Each number is 500 + 40 x the weight over its row's rms, rounded and kept within 0 to 999. Layers, rows and columns count from 0. Numbers have three digits each. The size before them is the row's rms in percent of the matrix's.

# down: layer 2 MLP down (transposed), 1536x384, rms 0.0844, rows 685-698, columns 288-383
# up: layer 2 MLP up, 1536x384, rms 0.0853, rows 686-699, columns 288-383
down685 096:552458472449559467492486523481618512536532541532471500492470533489566528425521530522421511370472519561513468472499491549556440527448469502512438420486525548443502489519518433477546445581517489461462510493542517524439549462506460572525443498550561512496509467526517556479525515502497432515
up686 113:483547436483480479502456539442561453518439506443488510483452500542565516485500431489438435517474481581510517545508421494501496553451489511498494468411489470454520491563604457532570413447529552494516501593507514510435505482526516452474525475494528574564538485469512483532500486533511545448
down686 103:496483535541422573478504474485499495510466530511501527504431466552490493555486472468452505486553536570462572547506541481458487512447488427476512433471558541557487454459508500571527436498557478582496516477503484534504506413506505522484429477456474553462498451500494503494465521481558533434
up687 098:517537496504527565539517512530504467537489546524520524557501455472498468444471589538480477478471496515469488493433484502559547534483522579454559504570530517520509513429463481522552539497499526506534517464557523503548486545470494506503553506451523429522492491466468459520467435513515442500
down687 107:486574467478431521527488544588544458440501562546486470469510522434506513520455542510497565505522470570429460518495462433503495493509507518438493478510492482531523471401438476508589519513538508531456516444488496485511472466483507571476441516501524485570541523531466474510469529501473501510
up688 088:505462555554502545517542505458442543514468488554492550486469534579506511535501510492519468577499532499541495516468517562495443514481493536438541453486537577477454446539525407436560498448392541443458415474458490432469469464418468447509438470557500482473467473527466524525520490503488594432
down688 109:524566415505530447501485492513484491461524499434554551466546514483446416494538495475557438561478432548481438514564466477461512515436510440462511525459475469554521495506474514519488607532523441481484509539587441516497547515549526552463542542451543513472545460478536514550543414452425496515
up689 101:469507496569491541583504556500535459473446464485466468467524529488501500480498506479536499504453531582408564496516536428461469566467530482471507478416581520431457571545485481530467504537462511542507486583514565469562523494488446542495474546457574447427469514548519503515544523533554509424
down689 098:497456423519524491490500488489450551477452458498412536543521540544454477547538492448505444474463479438481588454412406573575500480518450521472479468540510505579522534509516517432457498568531535552492515505462480555549470505475581502516477564585462596532537472484456447466526420536417509523
up690 099:531543440495431440502497516377528453503490567493534556515472494587521452516536481488518510530461542550527503546515566542472531476459539556538497468426488527434500511460597453552514527445518533481542493557510508493446494536529465485471460487525546476499488545504530508499538574568500524465
down690 098:520576512556550591455488455530467490527523472518586530481430508402457411489495528440486554539468485499514492530505516532509508483508495509482480475522507432456497547519528530506523466490469508505471507479557457486451514508568534448449427547459428525491505419520548476580532506493498515550
up691 102:575543482471462399467482475515491473490544527535492519486514481515552473586562487490505504492493466544483501495499500502430536520525520486444455514445461417554508542583437453493434461520463498433477489567483534581535513510415582509462472496475470458507551493512540445435512486513537448473
down691 091:465439497546476511470528501545505509433542509453534499541501532512550505460516474549502480547480537468449459486538547589459507504512536522509502521533474486429475502458542563475556477504501513478499465527491471565529514525454509469550516522501558521567452496485480525526500478479515497461
up692 104:505435582470475447487513501513570496565495462494582505464573508559570458515536459505522452503509478528557473552552464536435562478460457576502482512506528556551516514532475587459548491499527441508425512484485468467552504447526457473460496516539439561499518398505514473474494544471519534499
down692 115:509428533497563514515560519517443464526478497534494425520513486471514503538517455558501518477450594456475525482480527563488529519523489472455504467513470567556526459566479522491566491478577524478407455481555493460425442515476492537571435443510524465552447449477576508540523477513448527466
up693 104:501454439548537517497485487513440485529523525467498491442576470492496542478504473476501470557570497507532492553533495523527525474451513520435482490484463491558488618544478541463530523483553469480519420541537521520535540516508548528508528475453513455532419490515471448542393553445510474489
down693 113:461612493447541535482473531485427504539502473531545474426426480532574525490495497516465523489545504502493508461527569505542449569494533544523497438405464426463482525513556448537503483548513582501490530508496635468509462437472517535537407510487539529512601508570502574533483474530488500577
up694 103:473499491577507462525489500529568532388488503466494530434464511502471556457504500488528457481477494482507480492508497482463492534493474513513494467521527531477516546530539430497470507478436460484506508524470508415400535500496486502510472468473529479471459523517480475434479420483493487444
down694 119:524509520531465529490468470523443481528541435508424426522516468436571479490509419483494501470459490470516514482441512504511498523488501424568479474489453500485489451503495530537488488503610458496502530511520554501538472532532475538535524537493489583541508486495468504491564549512511546608
up695 098:477514503554409480491516543503485520500509520451532514531469546441532442569516467503508493518491503447528508488520495522558553479487525499522587507492527494494500491547486468478483472504447494522503484613532432455472516448481505554511469498454488474498579531518468462520541482471508553420
down695 101:470577506469479542433437484457533550417526514495581469453568538451496456512509462489494569451519556461482533462541500462489513539431475491507466437530523525458501452495531533474516456493473451456446463489512516510520524511473526485514517481506482541492573478524523492488480537511488389568
up696 099:485455612506500473529508593430487603501451490444492501463467500536507504560554487581447496496508556482524483437514535464456520474458475523397577510479493546509568482497554550458501591534524434499517498507463468517444509503478480478517498568426515415441454516472512536585500561540503506486
down696 090:483426427506480493510544576512492513483556494487478532462510565493477493418579462542547509578484413524519558517410541461503609507517540542521546471529566552497537503467491543524569430492488519485521538513511511456527511458526580410606477454538535472473537575486456513498485547483499564509
up697 089:518449549456527500443522552467538491519571519513424491461426432491490489493507450524500471491540477491508489493534469541464486432424466499499469466576540538424532504547455529492542526506480494477536522485481493470526522542446435467510499543534496444472505486474485584523502490529543449491
down697 090:505498453479492521520475533526394530471510509493494465478492520522466506496587427506594481515478506508454543499550513464474449543561495513516546544491503505522473437516482540504495469515532524560475567505460478484517469458462515518496505504460532488493462476588486556439511517427420479503
up698 095:503503497519510463557506448467536503504495441459551517449465509461513470502541519486567544557488519560484553543501447491510477498493441527524547463562469519517491457443484553490492473466441434566552600442498515441429516465475550455411543539507500494507505430472464552491546553550446465470
down698 091:433470518483552507503527529476473559540522554524553511542465592467561492416554559481474540473471598483550528528507476480505534500519505552498556469521494523540497512493528533560546442536498499442503490549511458567538554474513562544560484480524530583418544508515514537553541450484459571534
up699 100:506508524501474514481476462517555447550429490480542476520516516510495458499512455383457529555436480481498461501480558540474491442518493466495415534508430502489476502542524546503520539443525518541518480421481481511538520511478477452546521564457482509462441496423524580526482458511515495429